From a checkpoint of a small transformer trained on Wikipedia: MLP 448 tanh GELU, untied embeddings.
Each number is 128 + 24 x the weight over the matrix's rms, rounded and kept within 0 to 255. Layers, rows and columns count from 0. Numbers have three digits each.

# layer 9 attention output (transposed), 256x224, rms 0.0824, rows 48-63, columns 168-223
131130142137126117116102126186120095116173099152123122114138074171104138132139153132126108126173119145113135196197143106115127182143173121137131124155135145124141156138
152125128128182142130105120060175144115108133098136134152127093135107134119106085073139201166075131096107164137098120135138120085120113140100140168135155134117169058087
098121136123087144122109139166131130101118128089164104135111132159134114150161132098107071155176191141152105121142135114150083160130166110127158161129190137146112117117
115149161137102141144133081142145144107116149143126153098091137095184140098128115122119153137193177142100113127102142101092116138163117126128127120135139114069132110072
121154130152146114151106154161137105117126118124151074140121117093134081115149085110120129156124172145158116159137153167129148136141124108153152125066157139099090211087
181120117132127103111100070129123152092136132137104167154158112170088140129094121099135143095106134099115147158120104148125128145132105081146117109150084168119163082158
146155103131112142128105133142149140098121108103135093164106156139127160142099123159110145110127126163124125135124114097121154141154095172115131136089086187129120141129
141102123098143128135121117117133121148120142159170098081119145076134094140130127138102152155141103118119110138081125135146143141097142099133164180142155108108074137143
142121132115137157141139123147180077092152104127125096093150126059099110146133125123148156159120118097151173148110156133155097085147133120175158180127121143151069180113
123109087099147135135125116142103119096065148132163175146149113090104074118143151152101137072125165137132148160147123132093106163141097118079121175146135131126140144172
146095109135114118192126084121166102162146145132132124124127139077128106166092141131108090108138146099126162142164106095119121163120098121109106144097108131137080127116
137136104130163138129101154089153143120091159087086153147145097127128122110164131082094128128147135176124132140119170098176099113116142136107140133072091070175157114210
083126124124107130138186094101136186134165108108148112125123155098145154190123162113161098113123137137127112171134172114161160132125059121128153149121139135102134159153
147108083142125130133113130104153101097154122148170139118138125125105074094113112121098156100155133164106119095097093209143151167124150128171125138151110133147151121083
164147175106100157109120099108088107076120120093101109123112111115188143101076168097123133105143157088157129128083120149132166122113159146157095120113110151154092109125
122138111140131106148177128172097120144146096135100155129110144117115133115117123135159142085130174140104152138153120116138133109116139093113104150147143152121101132100
# layer 9 attention value, 256x224, rms 0.0591, rows 49-63, columns 168-223
073139122136114160122114079167065104118147153131170121131145159159123098129140150130118159106112138157121156123129079177108151201128132140174139098120117142140134103124
117140077163148119123133106112140136097132122103147162144135102133128129097198101140080102126162125135089110135163122105117093151159086129122102111116156113167118122132
118108130198139111126132124126138138115128156149136131126111143157068114143102138117112133125134164121115106130136122109151106122132092081139136102117144189123123113145
113112174152100107087117115101102104118099092139114142134106101168125159161154156141126123142141133138110129123115130106120115118168168104110131108185119066162092157111
094117087146105116114161138115129122164178160088115110157161086104076142100149138137141179113135130126140149137152096152150146149114142140134148122129148102074139145096
134109122118144149096106082146111168129136130153155121130139133140126131133126115118102105159145169105123141112174082111100125141097123130078134106163092109113098136107
124135106117122128100134142098114093119131131183070145089122152160124129148161173130142102077155062169132113123110117151110136130138124111120131141116119115145098131140
103076155097119124125137119133127122182157124109118135148147123174118093128118115158123142126143142118116131129134148179164078097156133133103152132161109105126103127159
128135185141154084140092128121157137122160137135110127108103098130118154142131094110142105111125130144131123091140107156105120092145149127160093127113155131164141086095
113118134126145183147147133125101157130136121131132168119131146180138104167174093150140139119194131127163131095093142117111099113159143158115135114121150160123133122114
114111139139107118086093125118111125118146119149143101132186162129100143126149074100137164125110184109160159105121091126083132123162089158135110131160163160091135130096
126163137112131090169155134142129107163139116094125155153103169128120133082113099131175140121132138146166158103116128119150143118142140172157172154167116140114154078146
126098145132137151112157112145095096162122135149117111085163133114182162175095106121150114116144159124124115136143127122111096123094160133133178131151110074096107124186
074128087087148116132170131105136121125132133179137104133177115085172106139110112172134160118126164130055142123151130125088134112132146108134130114172125105127127111124
115155161068137155129135144151114142141169093127163139126159119104169105131121145053135117172179121143169101126150103144131120121158104107145151116074196159120152143108
# layer 9 attention query, 256x224, rms 0.0602, rows 64-105, columns 168-223
114163129129134087118121147126132127101118107137161098092135105143147107134162144128167144113133123114154136136112128159187126145123128157144134144114125089148094112116
149145114139126152135082157129149089138112117130149115144127141133142143135133078092137135107137133166118103158118146113138096116151141138077140144177149080165121163143
107132143124119128163110143127135092126130137140116139120156155126103120157129130174122132119136149120119150110147117100138162108135127142134123114139130122149136098139
103142119139105106175114095149132141140130149182145135128116120107141123167154125124126085101141142133123129093135115141143117130115145120130127126093135090112090153166
173138152110111140146112138133148142152113127106147141114125103127132121138115117164161118132115149162102115112138131138149105134131125108123090100109126131149166127142
183160138180142114131129149117112110127125069137167151122136122114127155147069135135085108114115133119127119120148126111124149109156143082115164108075131150096156093155
159119099145132120128111106163127161117091118125140156122144101118090099153079110129133121122096113136117135108126112098129123111129123151144125141123163156109150122141
129156095128098130128111134124095132152125163094147142169108134147120140180149111141166101129122150149131136108113136162111149159150119132156112108116131137122136160110
133163155130124120102180100143134150110148102145137106170105096146119106150117100171146140123164141152134108117111169099119113069111132132143054114166162077112142165126
136152133092141151120143124105146109152121150141169120115143129131137131147125154121119136121145127132121150155136140100114159144132130149116163139161122134118121122142
153112134138152095134093133103115119161106110130118111130111136137186101113109125128152138138142118101116126109065122147076125124126171138168167128107138143157085170140
131135165150135134110100161095114147124134138148150138130141165158112112142091102124153111095104118143152141175101131115121133143139095115130113135072096132119124131127
084130128100148116127108130125125126138149139142134158106147110155109095115132121147143169132154141146115165147146125106157106138146125147142123136120128126096125110108
090124103175125121122148133158141119140096140127110115148119132184137119116085153142131125120122126119096162119120117111133117120127118140100169117138140121150130102121
114115128096082139180118140153123108108135128114140129080131122165157094112100146123158122163169134117120104151132078150150132119109132150088134112145103118125113126102
151149158130112151090115152144097108108101110152106132119137126120119146141108134125130133129129134138143132095103159138101155145111124142160096118095125111145160177110
130073137119125148105154153161179134117137159119095100141151129147101160079150136114110175125126109159145086108121122143127111095144144124096099119122116101118100128104
126147148117154111133119137108130085100122155107136128133134125169147151114132145148123123119133126108092143131137118147146117120173121134160111152093131145091057094137
143127142135135135124133105151120118108086095083104144139139134110116110132122114152102086079118132114146103124122136117150127131111119153127160087117183118131101141084
118084147136177154151167138145117162144121133153123138109155104152158132143130086122133170122156125137115170098102094120107150130115130086091151105151115105127080082114
128122113131133129114120153147142124163143128113135116105134118161127123120144109153120092195140130106120158125153103143133152148109103162098133145131123108115104149148
140111105132122146155166144089151102122139142152106107133116126142104086123132134173137134111106134142124140128161156109144128118149118100138133127087116099121098118113
146095106139106155134108114140147171109153138176140126164142110126136155110153116112135102130103137155128080117127082138144127124142148148147131161136104103099092140148
115083154110133094148163117107096120132134120088120086115107135131096127138131141113133178119133134165122113136121127103173171088139144153113122102138133150126169104169
124151096160123134125148112116132094118144154136114118114125135133085127166114104114107155083135142131124150139102136119158120164125138126109135163137165155126090127129
122148134075112115164132147117122123166090125139136137160135117156140135121150101140151107155137133089118161122125145116110145138110144132107107099122152127133056124144
081167140135122092155111134112120125130094112119124142090086140129133137140154138109148095142142143137128113150147161142134129143103080107126132130141119139091111121123
098115095116142101136081106118168143113126127142108106137156152149127107103129126124133161116158124121108135115131134150143118098146108113133163145097124160106158139148
125163142132130104176134122083163111138086080120122149129144135135148136123142155132148092103106168124131111171131165124146126095155101078126133114103087089141125148101
133151136182136115113098149153097115142117123086113148139102158147142157122082134153148117114126166119136148109131149113075112076103112161143082105118156149121143133092
142151130124182102098166163110127106163128105135128105174142106109091128155109110160097108105146135118089116086161147160100145115107110100133083133080148120117157134135
124127130126097174137086132160127177158111124107100115113121150112113140094113134116143096136128125123136106140124102151157133126142130108107162127122131119128120114144
146134105130142104125098119130145112089131120131097085130146135138130155177164087125132128139137132138113127107121124112138140141136117124132150111108104130116143109140
123122115151127128150128151117158121092103160108140068151100128127125126120086136150111100123163096099134103115123131098151114154142129109139167142181096133135123112124
135112120175124119137121112122098138126113161139129125124115153125149161145105079149131128154130155107086142137141121125136101121123150144124123139123124110124145147135
128137128142135156101213103108163143154155151144138094109085098138110110114171136124124170144137093101138141173166156138123134100133152112115114096127145127113092109159
098128103159127153156114118119139117096152150106116122096139117118126097151145155108144121132127113115092132124107141092106140133176145125102145159157091167112118148160
123140159116129159127121143132131133077104108124119111141128112135098125147118128159092124129107165163138117125140143165141137126110092137120129142138163141171149142138
125104098124101106127134148146125102118136144172108120128120123129092119098130126132167174121106104084141116091135136144123142104145148094142137117141119124136122125125
164156087152110123126136110144118128186129170154140150075110137139162179133110129104171150130096165136142135121124125149091103154144105142126105152138088084131167095135
143109116150145108107145116154149137131133126134140094162149145092112106128167132165129134107096133122111120143155148121132140138118150113100133148151118155128136129105
069107107104121126133111079156164110145133178189096131143124130170132101143109134125111170151084102123142143156152123124165126130103124159115126101164105131115138096138
# layer 9 attention key, 256x224, rms 0.0606, rows 64-104, columns 168-223
109151114113157117136112143089139137149106121136168124101122105132142132143190111125127125127135129144137142136117152139147118136177128128098089134165162094127122113144
141171189127105167093135086159125137139135150088124116134124125131119129113121159132130106129138091148103121126159154090136098113143098091125145134147137126122139191145
112135158117142131152112151142115118096142127138127131084096149096141096146137121112137135116137119124100160144105152108105146096095124171113118149088130144183121141101
124111113144117071167088141127114173146127136165130150084159074104093120150127160148196111121117150153116154150123111139184099101131127127159136160083103147130135119119
128134135117119127134141143104124167124094152160125110154139146109135139124117128115142108135144129169134132132109088157125190149127133126142126112101137115102168137130
129147155105146149118155120165121165178146109174146143171139133137099154095132134145124148124111140155128158134161133108078149151133152109118116120171115094080133112114
135133130111157138129145099120117155171135129144150159161142103111098110104104127113132129133138134164130140123155101099147131117078103135138128101105156153104190106117
117169149130115129117136140085072136180120124147132149140132096145172149127169125158142080116162130155145095160114104132110138151098135101156153116108097146110139140108
123139110159134157119138086116150146138144103153144119158126091090141106140146125133137137119151123108127145140127101105162155118149166075165120133159159141078171115122
152156104117122130127145171105124145154149126110132133131096078129155100131132138106111114139102154133093158127117146148115164149117128163075150134138130122096108121119
115098152127145101162110148099128137132146118163144097162124106167147094133128128108122142143163146119107138090109130133105120115155103080174089133128110129140124174150
130121138133125157158134149104133119150101136149140115113123128145130133124120145155144099076090135165150177130147134082124086118169103131148161149122127137147140124135
114133135156098092115139131151114087153103102141078129108129104149135144128124128135115123131129159159100151115115150172142111136139122161083128146102121105138127103114
119090112150140107109120105155128090122125131104109057131136152164140109093111129122098131114121121118144137106088114156151105092116117132143157145114137108095134124115
126149103129110129137112114152115124112103140105139137060134127136149097140106161085163144139127128115132117129141071154097121151135138119096104124138125105160109138118
152136145103118118161136121115129135142146111121112118143148093112104132133151096112078103087134165106128134158104138108157151156132112115141126142116108158098126114167
143114110128132156080150147162136128143129143159114108122139129113111112147156123110108138096137110143152128090142117121097150146154168142117092119128163090105130119103
139108144147120127102089113119132119119144128125094112112123140116144115117141138132165125087127115120147113142142143142093075085152126162124089124107083130141124101120
150139103117139136102163136116112117094113136133114138160140127132108121150130092149093129074151114136095130126080120113146108111123132130161141113143131100145129105121
133106111150151141091139129129121130140134166143122157115114133148128136135144143133102171123100170154121162169096103127107135118130146116097118120123124156133096114116
123140101137133163144112156137123109119127120099138154159126156157176159160086146092138124138110100129132129119140088139150143132136129169137135166126110086172087135140
105091171118131096160138137106122127113128150133080096104151093142150096121142137167133122110153133121131131073144123123127147128124129140132130114096129103137073138142
125113111166134161135092176112103145142137115152116117105183130083134141115123116146113127121153100157129141132157137120120101137136126103113122152136128126109116105142
122113153127157082120146089118128143141080104114122143114107147127110135098157150101117149111173113109127151112124125144124136093130182146128137123145122140142138108121
124140116105131125128138163152133099093116156117149119136148096126074105128150181121115171074126116129098145067139148124120120101128125115146136157121134125129105147112
115148144103116128131103122112111143163118127140125125142134117142119146121131099158124117123147136102122159130150141115141132120140118090146119144116188117139144138131
084138131069061065143079137144115143106108073107129116100142125157116128167134158124104160119113118129138138182134131133142144143139155098100122159162148146104098097086
142124113131143106183132145167120119117110131131140165174151176126128128114115142156138164109171125139119128074136145192167157112131144145168139094114104110142119128139
122161135153123097152110122145098145058112122148144118147175115121131143136151152169150107159126135113118134113120138113155161128131122105102141119129089130191111101120
077136126129141125125095130098108112140133092107128109149128119165159111161126147106113142126121135138157155108110111097144105110090122136112091124132132162101125112142
153135104121150137144117132137093103133124133117130126135117112130180152129076101183108143105141128127109131120152122113110143165117153101131089110141158133100179110124
090134154113101120168097177150150130142112157132113137118118150126143143133071178120142116142123095138138108162120082118144121128147155150143137155154079124150110118145
166114091124109121134129124150125109159126122156090128139153142125132141125141128120167116135124129105125086126144100167131120120145095110136123110083102165109149108131
100125142139094136110132126132178097140126122082158121151089128127128123137140135095153126117119110102143116115118126163084138101134135134127132146169084134114088120153
144140125140126129125116124115126165118160167134103112133130128130151138150104154117172160132138117124082109125159136131122147113119146104113147179126110148136155120134
151091104096106134126097123103113123128112165162121123128111178165128129141135102168114128122148082075128149165123154139114154119136138179098152111158154086123115121153
146127120150121118146124128139150127106107099120135129134145159090138129109134155107111104141123123131128080116121123128148119130130174169117136138127103118137091150124
097117157113149125089115158126142168101102155132124138154086128117110114150160132176102137127113178118138129116133152133122094134116086103169112124133112155128152149150
140154105146111115154166151101147127115129132166102157132144164105121136107112116126144139112088141111144124138148125132131143119113111126117129105084148165124107148131
142157144155129125148105135114106154177154099101102163108164133142161153150114163137137107117173131179103132158132095155153117163092123121109108130119084114125117111135
126158117123183125113150098141147128122145145109145116166121140094127128157137106122136169137106137138159147204127159111140142105127121124098175080152118172151163140110